Each number is 50 + 12 x the weight over its row's rms, rounded and kept within 0 to 99. Layers, rows and columns count from 0. The size before them is the row's rms in percent of the matrix's.

# k: layer 6 attention key, 320x320, rms 0.0597, rows 317-319, columns 0-63
# q: layer 6 attention query, 320x320, rms 0.0613, rows 318-319, columns 0-63
# v: layer 6 attention value, 320x320, rms 0.0571, rows 256-305, columns 0-63
# o: layer 6 attention output (transposed), 320x320, rms 0.0588, rows 256-305, columns 0-63
k317 090:57 30 51 82 45 73 40 42 55 55 58 31 47 53 56 46 70 57 68 48 35 42 49 59 64 51 48 43 74 63 47 43 40 47 51 40 48 22 53 66 63 41 63 39 53 49 40 58 52 47 56 46 54 48 51 40 49 72 60 54 47 63 36 52
q318 099:34 43 57 54 34 36 56 44 61 41 63 35 41 33 67 74 41 66 49 47 44 53 61 43 39 80 54 36 47 67 51 40 69 66 72 29 54 45 55 46 43 36 53 54 47 42 51 49 40 61 41 46 53 51 24 61 51 51 44 57 71 58 41 57
k318 105:58 32 34 47 45 47 35 43 25 76 39 55 68 53 26 46 52 29 54 27 57 53 33 56 38 53 60 58 49 32 42 76 78 37 69 64 56 54 80 48 40 39 54 49 45 68 23 38 53 56 31 40 82 57 68 42 54 24 45 65 36 47 47 37
q319 085:60 42 46 60 65 67 45 27 37 49 53 49 40 42 49 46 51 44 52 46 66 58 34 62 46 66 56 41 52 46 27 64 61 61 74 67 47 60 49 52 52 40 60 74 44 51 45 30 43 53 50 47 73 32 55 71 67 35 55 34 45 47 34 46
k319 107:52 53 69 67 41 49 61 38 50 23 64 55 53 39 69 61 27 63 41 72 47 36 67 51 66 35 36 55 52 47 52 60 43 39 48 44 57 20 44 53 38 59 60 43 59 34 50 35 66 42 28 49 29 60 40 45 46 55 72 48 64 52 63 32
v256 094:37 26 77 42 55 45 27 57 54 34 58 57 37 58 40 51 56 57 67 37 38 39 44 38 57 44 60 39 39 53 37 64 49 65 67 52 47 70 66 33 73 53 37 44 31 56 42 52 46 37 48 45 43 40 32 43 58 45 58 43 61 55 45 30
o256 095:45 45 49 63 56 79 27 30 61 47 50 73 36 47 39 46 39 50 51 26 56 50 48 55 40 43 58 60 40 39 42 49 48 49 43 57 47 49 52 33 31 36 48 42 60 54 42 63 44 53 36 51 45 30 52 49 47 48 48 38 46 23 28 38
v257 101:49 48 41 68 46 59 32 41 52 53 33 65 55 49 35 59 41 55 51 30 18 69 60 63 54 61 54 39 64 50 51 42 38 50 47 47 45 48 46 44 78 47 46 43 41 42 41 41 47 36 44 52 10 77 55 41 28 36 45 62 58 34 72 54
o257 107:24 51 60 46 49 74 28 54 38 48 69 65 61 37 44 37 51 56 48 48 60 62 38 53 50 58 67 54 45 34 59 60 49 53 66 55 55 46 43 38 42 41 46 49 33 42 28 68 57 36 46 34 23 61 58 41 52 46 37 25 33 37 39 52
v258 107:78 42 47 56 43 44 57 34 61 42 61 60 33 48 50 77 38 69 46 41 41 59 48 48 52 46 58 49 59 64 46 41 64 51 67 37 46 44 45 45 51 50 59 67 53 67 58 56 69 77 41 46 35 64 44 56 47 53 71 54 49 29 30 69
o258 107:36 47 51 54 49 40 52 53 44 40 43 45 38 48 41 53 53 34 55 40 45 37 43 40 43 50 63 41 47 59 58 30 43 54 38 33 51 63 40 30 46 51 61 66 54 48 35 50 49 54 32 34 25 68 49 69 52 52 74 59 46 60 30 54
v259 097:40 61 52 48 73 53 56 50 34 58 24 46 61 45 58 50 43 57 54 52 60 46 55 33 37 59 71 48 59 45 42 29 60 76 58 49 53 44 47 54 47 53 50 40 48 47 38 27 46 75 52 49 57 53 42 67 49 49 48 66 41 39 66 47
o259 100:72 76 31 49 60 56 60 58 53 50 54 18 52 56 48 54 53 50 69 47 57 55 51 32 45 51 65 39 57 44 43 68 31 61 47 53 54 59 56 40 63 47 41 47 47 39 34 13 56 59 44 49 58 51 62 55 49 57 49 64 63 67 57 25
v260 100:48 50 56 44 27 58 57 37 76 43 63 64 41 51 60 48 54 51 67 47 81 49 66 62 41 43 59 58 31 59 72 70 38 46 83 44 44 41 51 52 42 42 54 30 48 49 32 34 47 49 40 42 59 32 44 37 29 39 63 47 50 59 48 60
o260 100:40 55 48 61 50 40 40 41 56 40 66 46 38 37 48 59 40 62 59 63 61 49 39 59 44 55 57 40 38 62 46 63 26 51 59 24 68 41 44 51 42 39 48 54 61 46 46 50 45 21 34 45 54 56 57 68 44 71 61 43 57 59 48 45
v261 095:33 41 76 70 56 58 44 55 38 55 27 58 63 52 32 43 45 38 56 58 46 69 53 54 54 68 57 49 54 63 56 57 46 36 52 45 43 51 57 41 34 56 34 63 41 42 71 38 48 46 56 43 63 59 45 55 38 48 35 44 55 68 45 50
o261 097:38 26 69 51 58 69 33 49 46 71 55 61 54 56 45 54 43 57 60 37 44 40 33 56 36 67 45 58 50 60 45 42 73 38 77 53 46 51 61 44 39 53 51 33 49 50 49 46 29 70 40 46 66 46 30 57 62 64 61 65 61 48 16 55
v262 101:63 29 46 55 40 40 52 47 54 49 60 21 31 52 67 52 48 35 59 58 61 39 21 38 64 68 30 63 52 64 64 68 70 45 33 47 44 54 26 44 28 29 74 47 52 33 72 69 61 50 56 64 53 29 44 28 63 34 51 23 56 62 45 44
o262 094:37 61 35 44 68 51 72 46 66 47 38 32 26 41 43 38 46 47 61 55 39 44 58 57 48 73 43 46 41 55 53 41 29 46 20 36 69 54 37 57 53 47 55 64 48 54 55 44 45 59 55 54 62 42 43 52 62 35 51 59 63 31 57 59
v263 104:42 65 50 26 61 31 47 55 51 51 71 70 47 48 43 53 47 37 50 60 49 54 61 44 43 44 47 52 61 50 44 44 28 42 39 53 44 41 62 44 53 71 27 50 88 47 69 27 44 66 46 41 46 33 38 71 23 82 47 42 43 80 53 33
o263 106:54 61 46 35 57 33 42 40 57 53 53 49 44 53 51 62 40 50 46 48 56 47 39 45 50 65 46 37 69 52 37 42 42 50 43 46 41 44 47 33 61 41 41 40 62 59 56 33 29 34 39 47 70 53 54 62 54 50 40 40 63 66 77 45
v264 101:54 63 54 48 25 57 45 48 52 64 49 72 47 47 66 54 54 48 33 48 25 39 76 48 53 46 65 60 32 63 49 59 49 64 57 53 51 38 36 41 43 68 42 47 44 52 43 36 59 29 30 52 46 52 52 30 35 61 63 54 44 59 38 43
o264 103:58 49 61 59 55 60 49 64 53 47 69 71 58 63 46 49 67 47 64 48 37 33 48 35 60 70 62 43 33 31 56 47 33 68 57 46 53 52 56 39 52 56 35 46 65 57 41 54 66 33 43 61 50 51 65 63 56 57 43 58 39 64 41 25
v265 112:54 55 39 22 49 53 36 30 62 57 53 48 54 51 41 46 55 38 60 65 51 42 59 50 64 49 50 76 55 33 79 35 38 57 56 38 49 49 45 59 54 45 57 55 51 44 47 68 54 50 46 70 54 56 40 45 48 62 62 53 49 47 60 30
o265 110:49 62 37 52 33 29 48 43 34 40 39 54 41 56 37 60 68 45 44 63 47 59 52 49 57 45 70 41 58 39 69 59 56 70 71 24 25 48 50 32 55 34 55 69 55 48 63 61 63 38 47 52 36 58 42 29 52 46 73 40 53 64 68 49
v266 106:64 66 51 48 44 46 55 39 39 15 39 31 39 46 39 47 49 38 55 59 60 48 44 33 48 43 62 47 43 47 56 56 56 58 53 61 47 57 59 26 65 51 72 40 58 54 45 36 43 46 54 60 64 42 72 60 48 57 28 65 43 64 41 61
o266 102:40 59 15 54 36 40 67 50 48 34 37 49 56 46 60 50 39 52 47 56 53 54 50 52 51 21 66 63 52 68 66 54 47 46 39 52 54 49 63 66 59 58 49 57 61 51 58 41 60 43 61 50 37 61 51 33 34 55 31 79 55 76 20 56
v267 107:52 41 44 36 61 37 53 49 56 57 50 61 51 51 59 31 45 49 34 45 61 42 58 57 50 45 43 50 53 33 63 46 38 41 56 58 43 70 59 41 51 51 73 61 45 53 70 34 69 52 54 32 57 51 51 49 66 53 69 57 42 50 39 39
o267 106:30 62 52 61 52 43 35 40 71 30 55 56 57 54 54 52 45 50 48 76 48 30 49 57 52 20 62 73 61 46 48 54 59 73 51 54 48 52 85 47 59 49 68 56 64 40 53 33 38 47 59 35 36 46 37 56 53 55 47 52 59 66 37 29
v268 106:43 65 30 44 32 54 55 74 57 62 33 32 80 45 57 42 59 56 60 23 83 56 66 48 44 47 44 34 50 56 40 38 54 50 53 53 52 55 34 53 51 55 31 54 17 42 37 50 48 64 54 63 57 67 48 56 56 32 49 52 50 46 50 53
o268 110:41 57 42 49 40 51 65 63 33 51 49 47 69 28 45 26 55 38 48 35 63 46 49 42 28 36 56 45 38 41 37 63 53 32 51 68 48 57 44 69 53 51 53 53 38 56 36 41 67 46 51 44 46 52 65 42 45 46 56 29 32 75 57 50
v269 091:46 42 49 54 48 16 57 28 50 40 29 41 41 42 33 49 48 59 47 45 40 50 61 70 33 40 65 51 65 29 66 38 18 57 49 38 49 37 68 83 53 55 44 37 62 42 39 40 51 46 56 50 28 51 64 46 42 54 43 40 48 52 43 56
o269 091:56 62 38 58 31 41 62 34 40 62 37 29 28 55 70 48 63 69 44 67 30 33 50 57 52 21 46 69 68 48 65 53 39 62 51 55 44 54 63 52 38 55 53 39 50 50 31 46 58 36 61 46 50 37 45 55 38 55 64 34 36 43 27 72
v270 099:66 72 71 61 34 52 50 40 50 41 57 69 44 30 65 57 44 61 51 35 39 72 63 56 56 41 36 32 38 75 43 63 50 46 47 36 57 34 40 72 28 43 44 48 76 54 37 38 43 50 60 65 52 40 63 65 29 60 72 51 59 47 61 57
o270 102:45 39 61 48 53 51 62 54 45 31 49 43 49 56 59 60 23 38 45 48 55 66 50 46 31 47 32 38 50 64 39 43 32 17 32 45 56 46 41 55 35 46 42 43 53 63 43 60 55 33 48 68 52 29 86 67 48 71 41 46 36 44 65 86
v271 097:55 43 65 68 50 47 42 46 58 60 59 72 41 42 36 59 41 66 42 62 33 49 69 67 61 47 46 67 57 38 48 33 63 59 40 31 54 40 34 86 39 39 66 54 50 43 71 44 50 58 26 53 39 61 42 42 40 47 43 65 55 30 61 62
o271 099:59 28 50 50 49 54 49 62 52 44 56 64 58 64 68 45 46 50 62 46 48 64 48 62 71 62 54 53 55 45 53 54 68 58 48 38 52 39 35 57 48 59 62 25 40 40 47 57 67 61 58 50 59 41 50 38 64 41 66 61 43 37 80 47
v272 105:52 64 39 63 41 36 50 31 43 43 59 53 44 47 62 52 42 59 32 65 38 47 71 42 39 39 65 50 58 34 35 39 42 63 55 49 48 41 53 57 49 55 60 64 72 44 50 62 49 50 44 37 49 49 49 66 31 50 44 62 59 61 55 43
o272 106:62 42 33 33 45 53 64 61 52 43 48 48 47 54 51 20 60 54 44 50 47 48 44 56 56 66 62 55 64 49 53 51 48 62 43 45 36 47 47 21 40 38 59 43 46 43 44 53 46 73 69 34 58 70 40 57 53 63 36 44 38 50 68 50
v273 101:51 70 26 43 32 44 60 28 34 34 42 31 52 71 39 60 42 41 52 48 36 46 41 36 40 44 58 42 57 28 34 53 38 58 43 55 52 34 61 67 59 39 62 48 57 51 41 43 43 48 56 37 46 43 36 22 57 61 34 67 32 63 43 44
o273 100:46 68 31 49 28 37 95 32 31 53 48 10 46 62 61 57 77 43 72 74 15 36 44 46 53 43 56 42 79 70 61 45 42 46 48 50 68 44 51 46 42 39 56 47 64 55 32 48 38 47 56 60 51 28 34 59 54 69 46 45 38 53 53 55
v274 102:47 38 53 53 57 52 57 64 51 41 66 54 53 65 66 38 28 59 65 49 63 57 48 58 36 66 51 67 52 55 31 44 64 37 72 46 48 48 48 54 42 51 78 56 45 33 61 41 62 63 47 49 36 62 32 48 48 58 57 46 46 29 49 49
o274 102:65 44 55 72 50 37 27 63 37 31 60 62 49 47 47 35 40 38 73 33 57 45 51 67 42 62 60 53 49 52 35 54 63 26 53 38 65 49 48 64 54 74 51 60 49 32 40 36 57 67 40 34 55 72 39 38 40 67 50 51 48 63 58 33
v275 098:30 43 62 45 52 49 39 32 56 49 55 41 38 34 50 46 57 32 58 65 37 28 55 53 54 33 46 52 65 58 55 64 39 38 17 55 50 50 58 35 50 40 27 74 55 42 37 56 33 50 41 27 47 47 56 36 75 67 54 40 35 70 64 27
o275 101:41 41 38 43 46 43 54 37 64 67 51 45 65 44 51 53 55 59 58 66 42 57 59 61 52 52 29 52 72 44 65 59 42 55 58 80 56 62 69 35 46 39 35 61 57 57 50 57 26 47 45 61 48 27 47 76 81 33 28 47 53 68 62 46
v276 103:67 61 45 51 25 39 53 31 22 50 79 59 50 45 55 55 49 61 63 47 24 68 44 40 59 39 44 49 45 60 27 58 28 49 78 44 58 36 47 43 55 67 34 32 81 48 68 22 51 47 53 66 43 28 44 63 46 57 29 51 51 36 47 42
o276 106:56 54 59 47 50 43 45 38 56 26 43 45 50 71 42 61 57 53 59 48 50 64 64 46 45 56 40 21 41 56 64 31 24 49 48 53 51 46 53 32 53 65 32 47 69 54 72 48 34 37 42 43 65 60 61 55 42 73 21 48 46 42 40 61
v277 108:49 55 57 63 67 48 55 48 41 43 58 51 51 47 63 50 37 81 60 65 57 49 68 61 45 58 45 58 52 40 51 42 47 56 55 41 42 43 51 79 44 61 44 43 54 35 54 53 41 57 40 52 33 40 34 48 45 36 68 61 38 36 59 57
o277 105:50 38 62 54 45 50 36 57 41 48 44 35 66 71 54 50 39 51 55 71 68 44 56 68 45 77 54 53 58 58 46 54 40 58 53 45 55 34 27 52 34 49 45 23 46 40 42 73 39 77 49 52 61 64 48 48 58 51 60 34 00 58 62 50
v278 096:55 30 52 54 56 61 40 52 57 53 55 36 57 43 58 50 32 56 37 63 57 52 44 42 47 34 62 45 40 52 44 56 51 27 38 64 45 52 47 37 54 56 53 58 49 55 36 44 42 45 56 35 61 42 59 50 68 50 32 64 66 65 41 31
o278 099:34 55 50 43 53 51 44 46 60 70 56 49 53 62 47 74 73 68 39 47 62 56 36 32 42 50 45 52 59 36 53 62 40 43 38 48 74 31 48 67 55 57 51 48 61 89 53 60 43 54 48 47 43 35 58 74 58 46 39 65 44 52 56 46
v279 103:32 44 59 78 51 48 44 51 67 61 48 59 47 56 67 56 47 76 59 43 61 45 71 56 45 76 52 65 23 64 45 52 40 48 65 33 40 46 43 47 42 50 47 15 49 58 57 61 51 71 29 51 44 53 47 29 33 42 62 61 44 50 53 44
o279 100:38 25 50 47 60 35 15 40 51 47 52 64 37 53 50 40 33 53 47 31 74 54 28 66 57 56 46 52 58 47 31 53 57 39 37 55 55 45 20 39 39 60 56 62 61 26 59 48 24 36 46 55 42 59 51 48 51 56 68 37 27 47 51 51
v280 094:72 56 32 50 51 47 63 71 62 35 46 77 54 48 51 44 31 47 44 68 31 36 56 58 52 43 47 48 75 36 55 52 48 50 51 35 49 71 36 50 45 51 50 33 51 55 42 39 46 56 53 49 40 30 83 53 39 54 65 71 50 62 41 64
o280 095:57 60 42 51 56 51 57 64 48 43 57 50 46 57 51 45 36 45 45 47 48 47 55 45 33 48 52 46 52 50 49 52 47 67 32 21 57 34 46 28 49 28 46 35 42 63 48 41 63 47 64 53 47 57 65 59 39 77 50 50 55 45 35 30
v281 104:44 44 43 41 35 46 45 48 49 41 53 35 55 51 41 50 52 26 57 35 61 65 53 46 46 63 55 58 47 60 51 62 65 37 61 53 31 48 74 31 36 45 27 50 42 44 49 79 40 64 59 60 61 40 36 57 57 48 47 61 46 55 29 66
o281 104:43 52 52 58 41 49 35 56 54 59 55 39 47 37 33 51 56 66 54 43 59 43 51 51 43 46 49 57 55 51 46 52 47 50 60 76 35 70 53 50 34 45 48 65 51 38 54 25 43 48 32 57 52 65 25 47 40 49 69 55 44 48 41 80
v282 101:42 66 54 61 69 24 47 52 49 61 52 41 45 47 41 51 39 72 49 48 79 80 64 67 58 62 54 54 57 44 64 40 66 58 37 57 37 55 64 61 48 54 66 43 52 41 73 60 51 66 37 37 55 71 42 60 50 54 41 60 50 39 54 57
o282 104:58 46 51 53 45 34 51 53 32 62 39 61 50 59 43 41 36 58 52 43 60 61 34 63 59 60 51 56 48 59 47 42 66 49 47 64 32 45 62 56 78 75 54 17 24 55 46 39 64 74 36 42 60 80 40 50 56 45 41 64 52 62 46 53
v283 102:39 69 55 61 55 50 65 21 46 17 65 61 51 65 43 56 41 49 56 57 43 38 62 55 41 49 56 45 56 51 18 39 28 47 29 46 60 51 37 56 57 38 44 45 54 47 49 50 55 49 49 52 59 30 45 47 46 41 73 72 39 58 45 48
o283 097:53 45 59 75 36 43 50 19 49 37 51 38 61 49 50 54 59 61 53 45 21 56 60 61 61 63 47 35 67 67 52 54 48 39 37 25 48 65 53 41 65 53 45 37 73 35 36 35 39 52 47 49 64 35 77 55 44 71 52 52 36 47 51 36
v284 109:42 40 42 54 80 43 35 49 36 60 33 54 56 49 32 55 51 38 59 42 54 49 60 56 47 38 66 31 32 41 39 60 47 44 64 73 53 66 58 55 57 73 59 47 47 54 76 30 54 46 62 42 54 56 56 65 31 62 27 49 64 53 37 40
o284 112:50 55 53 44 64 46 54 55 39 57 40 56 51 63 47 57 37 40 45 42 55 47 56 50 35 46 29 69 36 55 52 51 50 36 47 55 37 53 51 56 58 45 46 47 34 64 57 36 50 59 31 51 59 50 64 64 49 54 44 57 53 42 47 41
v285 104:59 49 48 53 65 52 46 54 51 48 53 39 61 60 43 59 45 53 46 49 30 29 56 30 56 34 43 56 41 49 48 64 46 41 42 70 59 76 57 68 53 47 48 71 53 76 46 35 55 21 50 67 42 37 44 59 64 22 69 17 46 53 51 45
o285 103:43 49 57 51 50 62 58 49 37 47 33 55 58 52 45 74 68 62 27 64 39 49 62 47 52 49 48 45 59 53 72 63 43 52 57 40 42 43 50 58 51 43 43 50 55 78 56 73 74 45 51 47 35 32 61 40 33 20 48 43 45 43 43 57
v286 109:64 45 52 44 57 31 43 23 45 33 50 27 53 47 34 39 61 56 30 62 54 48 31 40 57 48 49 53 54 37 47 79 43 54 52 57 47 47 55 33 43 46 58 42 67 67 46 42 61 26 59 52 62 36 51 44 69 52 55 37 54 53 54 46
o286 106:42 56 48 55 42 36 69 41 52 55 46 38 46 37 39 38 65 63 42 66 52 49 47 39 60 35 46 39 65 56 56 59 25 57 28 44 50 45 67 47 48 30 35 61 68 55 56 61 36 38 46 49 47 48 50 59 52 52 36 52 63 45 51 50
v287 112:60 28 32 42 43 63 44 56 51 75 51 56 68 42 64 52 45 46 30 25 50 61 51 60 37 43 54 52 52 36 58 49 56 57 50 45 53 54 51 53 50 46 60 77 28 54 44 56 59 38 38 55 54 50 60 24 45 41 43 74 55 22 55 54
o287 111:49 43 69 35 49 37 35 66 47 61 55 60 63 52 43 61 63 52 47 45 54 48 47 37 63 38 52 47 63 34 55 70 61 61 29 35 64 49 65 62 65 52 60 62 37 52 40 57 56 40 59 46 26 48 64 25 42 44 53 52 45 41 53 56
v288 101:47 73 42 48 31 64 75 48 62 39 45 54 46 53 56 46 47 79 51 60 30 32 47 21 60 47 52 35 58 65 42 42 38 71 53 39 61 49 21 58 51 41 60 42 41 51 55 43 36 66 52 56 38 54 48 44 47 35 74 36 39 63 44 42
o288 102:30 45 36 47 60 52 71 72 63 50 54 40 48 40 41 63 38 43 55 70 21 45 72 45 44 60 62 43 36 60 50 56 41 36 34 49 50 61 27 31 33 49 64 44 58 39 50 40 46 33 56 42 50 48 69 45 49 58 60 33 27 57 44 47
v289 102:40 40 43 80 47 34 42 50 38 40 42 47 55 58 63 50 43 65 52 29 57 53 45 54 54 45 53 47 60 37 36 28 32 82 51 43 35 40 47 69 48 58 52 20 58 59 40 58 69 39 58 57 63 46 53 41 56 57 26 71 49 51 36 41
o289 098:70 51 33 45 36 27 42 37 38 53 43 42 63 45 54 62 38 69 49 53 33 65 35 60 56 41 67 46 69 55 50 39 36 56 61 33 48 57 47 65 48 94 46 39 55 43 34 38 64 46 48 31 30 60 50 33 56 70 37 36 31 61 39 48
v290 120:36 38 35 78 76 57 55 47 44 66 24 31 47 34 56 45 56 63 54 55 49 40 37 43 48 44 40 50 65 58 50 34 43 57 47 69 47 43 35 22 37 34 31 41 42 53 43 72 48 46 58 71 37 64 35 61 71 51 36 44 42 38 50 62
o290 120:55 67 48 32 59 33 46 55 44 71 42 22 58 47 32 33 52 65 48 72 47 49 51 43 45 71 49 46 54 27 50 61 39 52 50 67 48 61 24 45 32 47 38 63 50 47 63 46 41 42 44 59 42 66 40 52 49 45 53 52 43 57 49 49
v291 108:51 45 52 50 43 37 50 56 44 52 40 35 65 52 57 57 26 44 34 45 55 27 47 37 49 42 46 55 53 53 36 50 71 64 48 48 52 59 64 48 54 34 66 77 43 47 50 34 41 59 36 32 49 59 51 48 25 51 67 59 53 49 46 47
o291 107:39 51 55 38 50 54 46 54 53 46 44 58 66 49 53 35 47 37 55 48 43 34 61 53 57 21 44 46 66 66 50 66 63 66 42 55 61 57 57 44 41 71 68 56 33 44 29 39 37 52 50 41 38 57 41 35 53 52 77 52 44 43 46 68
v292 094:33 31 70 43 66 59 40 54 55 56 59 57 47 48 36 50 15 33 75 39 50 07 51 65 61 51 34 59 48 67 77 64 48 45 37 62 39 60 45 32 40 35 49 43 58 41 44 50 70 47 50 60 48 47 12 34 60 49 51 42 39 57 50 44
o292 095:40 21 51 60 48 64 23 36 67 80 47 78 50 82 42 40 21 50 45 46 61 36 47 53 48 63 53 61 54 55 35 57 29 74 46 71 60 51 39 50 42 58 43 64 50 59 50 48 43 63 43 47 42 24 11 43 70 52 70 64 50 41 44 45
v293 102:39 35 32 70 36 48 40 44 40 60 69 35 57 51 39 50 35 46 58 54 22 53 46 44 59 65 44 60 54 47 38 55 45 57 59 49 45 36 38 45 34 49 46 53 57 57 46 67 53 28 48 64 25 59 38 43 56 45 54 52 57 53 65 55
o293 100:67 57 65 51 35 49 35 43 49 21 67 60 49 42 42 53 51 51 50 58 40 56 56 44 45 50 58 39 39 44 53 44 62 39 61 46 47 41 63 55 42 45 49 54 51 57 46 73 51 51 53 62 60 43 47 50 28 43 46 42 40 34 62 46
v294 104:42 26 39 44 58 48 46 44 66 37 43 49 45 53 33 55 76 24 57 46 38 50 41 45 72 52 59 46 73 30 69 46 49 45 35 39 31 34 25 41 39 55 26 40 45 34 49 63 49 39 57 58 33 56 47 41 52 56 52 43 29 57 66 46
o294 107:50 53 54 39 45 41 44 37 61 47 52 50 42 46 48 60 44 37 71 52 14 38 40 41 60 53 81 57 45 49 52 45 48 57 71 25 47 35 66 37 42 12 40 49 58 36 46 47 34 34 59 50 62 41 19 41 46 49 44 62 63 30 72 45
v295 113:20 43 57 38 44 40 50 28 63 40 44 31 45 46 60 49 36 35 53 64 46 24 50 40 29 54 46 63 65 38 54 42 41 45 27 38 42 60 73 25 51 37 59 60 60 26 43 64 50 62 41 50 55 53 38 37 54 53 44 52 38 58 53 29
o295 109:43 53 53 64 25 51 46 31 69 37 59 29 41 42 54 49 53 54 67 64 37 42 46 61 57 45 64 73 56 50 75 64 56 76 43 57 38 54 52 42 47 41 42 68 72 33 49 64 55 47 53 60 52 33 40 59 75 44 49 35 37 55 75 35
v296 105:54 52 51 43 66 39 43 63 54 54 71 49 45 43 27 57 66 66 58 51 61 76 35 31 45 70 60 57 38 43 40 38 52 46 57 70 50 36 61 40 47 51 37 57 38 44 60 46 42 59 27 53 44 43 52 67 73 51 50 46 50 58 39 67
o296 106:51 59 56 53 39 38 51 52 45 37 45 52 51 44 55 69 48 58 49 53 71 66 46 47 41 47 38 51 45 57 39 44 62 31 60 63 53 48 49 56 61 37 60 51 56 48 67 51 28 55 38 50 45 54 30 37 40 39 60 30 48 56 40 63
v297 094:80 66 49 48 52 44 50 35 36 49 47 67 64 51 63 63 66 43 51 69 43 52 48 41 33 51 45 57 72 53 49 51 23 46 63 47 42 47 63 43 52 54 73 61 60 54 39 54 42 43 59 55 72 44 50 51 46 45 42 69 23 69 35 50
o297 092:48 38 45 57 38 29 62 41 39 33 37 34 50 45 57 61 70 51 43 68 39 46 55 59 64 42 61 58 60 63 45 51 42 59 52 40 51 49 57 40 38 60 30 53 42 55 58 47 25 53 56 50 54 48 42 46 48 60 49 70 36 56 51 56
v298 111:37 49 40 45 54 42 55 31 42 48 47 43 30 56 76 64 51 41 37 58 51 53 62 36 64 72 42 51 53 40 46 45 58 51 55 41 67 35 53 70 40 43 44 39 62 56 35 52 56 50 41 65 61 59 53 22 58 49 32 65 40 77 47 61
o298 106:41 43 44 49 45 46 44 42 59 48 63 28 40 80 80 59 55 58 67 61 40 51 46 55 60 44 66 45 70 50 59 48 58 48 63 39 73 58 53 44 42 38 54 64 50 61 59 38 29 39 61 66 58 53 49 39 54 57 44 42 50 47 33 43
v299 109:48 67 59 53 62 52 54 38 49 55 48 66 46 36 45 46 45 58 52 45 78 52 50 68 53 35 37 47 48 52 66 42 21 38 39 59 53 52 73 59 58 50 46 55 80 48 43 56 47 50 59 31 37 20 53 67 46 80 51 25 57 40 41 32
o299 107:51 50 39 53 76 53 43 56 68 73 38 48 33 55 38 31 46 53 38 59 51 44 44 65 51 61 34 60 59 68 56 43 22 54 60 56 57 45 58 60 43 66 52 50 48 51 50 49 40 43 50 58 58 48 33 68 68 54 49 40 50 49 62 54
v300 108:69 45 64 75 38 43 53 37 31 52 30 42 31 46 38 55 64 66 47 38 34 63 35 61 46 57 62 43 58 54 53 59 48 49 54 38 65 49 59 58 53 61 42 44 48 55 32 57 25 53 57 56 38 47 64 57 40 36 48 59 32 53 33 66
o300 108:28 49 51 54 41 38 59 56 39 53 42 45 53 39 52 31 60 56 50 58 46 52 47 54 55 52 50 48 48 55 51 30 38 42 45 70 64 59 31 41 44 62 47 43 44 43 57 54 53 37 37 42 56 73 27 56 45 40 49 53 29 61 37 88
v301 109:65 49 53 45 42 36 62 72 41 59 43 41 55 40 62 61 60 32 53 63 44 54 40 72 37 51 49 39 65 38 68 56 58 36 32 18 31 52 30 67 43 51 56 54 53 35 61 72 37 67 58 51 56 47 44 50 71 50 60 71 38 54 49 35
o301 107:55 43 41 49 42 28 77 51 52 63 32 40 52 60 47 29 56 42 62 58 30 30 47 73 47 43 65 65 66 57 50 55 62 61 39 43 51 56 38 30 56 54 57 60 27 38 34 57 59 71 50 46 61 42 52 45 51 51 50 65 59 57 61 65
v302 099:41 55 39 56 31 55 51 45 50 54 54 58 47 56 78 56 33 44 58 52 53 19 38 42 45 44 55 50 51 53 42 65 58 50 34 35 43 49 32 41 29 39 45 46 69 37 23 37 41 69 47 46 41 47 38 39 52 68 55 63 49 40 58 39
o302 102:45 61 59 40 53 46 42 57 51 47 59 57 43 70 59 53 49 41 72 59 47 54 53 45 43 44 66 18 78 48 50 68 28 42 18 58 57 43 41 63 50 54 52 44 60 33 35 42 37 38 55 42 13 42 52 65 43 62 54 60 43 32 45 55
v303 101:64 67 28 43 29 56 69 45 49 63 48 51 65 40 71 41 52 44 26 43 43 45 42 25 48 51 52 36 69 39 43 29 65 74 29 38 62 45 46 63 62 57 54 61 44 49 22 59 64 45 41 56 59 59 52 43 39 55 63 43 55 52 53 63
o303 095:49 52 29 27 45 23 83 50 44 34 57 44 50 42 33 48 62 33 36 56 26 49 34 45 38 63 55 19 54 58 60 51 51 50 22 38 43 59 36 42 68 49 51 30 53 51 48 45 57 46 53 60 38 34 69 59 17 22 56 46 27 48 49 54
v304 106:52 39 11 38 51 41 63 53 53 46 69 59 48 42 65 60 36 41 39 70 27 24 34 35 42 42 57 44 61 64 78 61 57 61 54 39 59 47 24 51 47 46 62 69 60 51 53 48 52 64 42 54 35 64 51 32 55 60 56 61 52 51 54 50
o304 106:43 63 50 32 51 53 61 65 50 43 61 56 61 55 42 63 52 40 54 60 45 20 60 48 55 36 53 51 56 32 70 69 62 63 27 44 68 39 36 64 48 63 73 44 47 53 57 45 47 68 47 50 22 41 56 42 50 43 64 63 49 27 59 56
v305 105:38 63 53 43 51 64 40 58 56 43 62 46 43 26 23 61 34 40 51 64 33 49 39 25 35 50 62 54 59 56 43 53 65 59 75 57 50 50 49 51 52 59 42 57 49 56 47 57 36 51 37 42 46 53 40 45 46 52 59 74 55 55 69 53
o305 105:49 47 25 55 48 76 29 31 48 45 61 48 39 49 55 50 74 53 68 39 46 60 47 36 58 66 64 41 53 53 52 57 78 58 80 41 37 39 71 40 32 34 52 40 57 51 61 64 60 63 48 56 50 55 34 51 53 65 53 53 75 23 55 27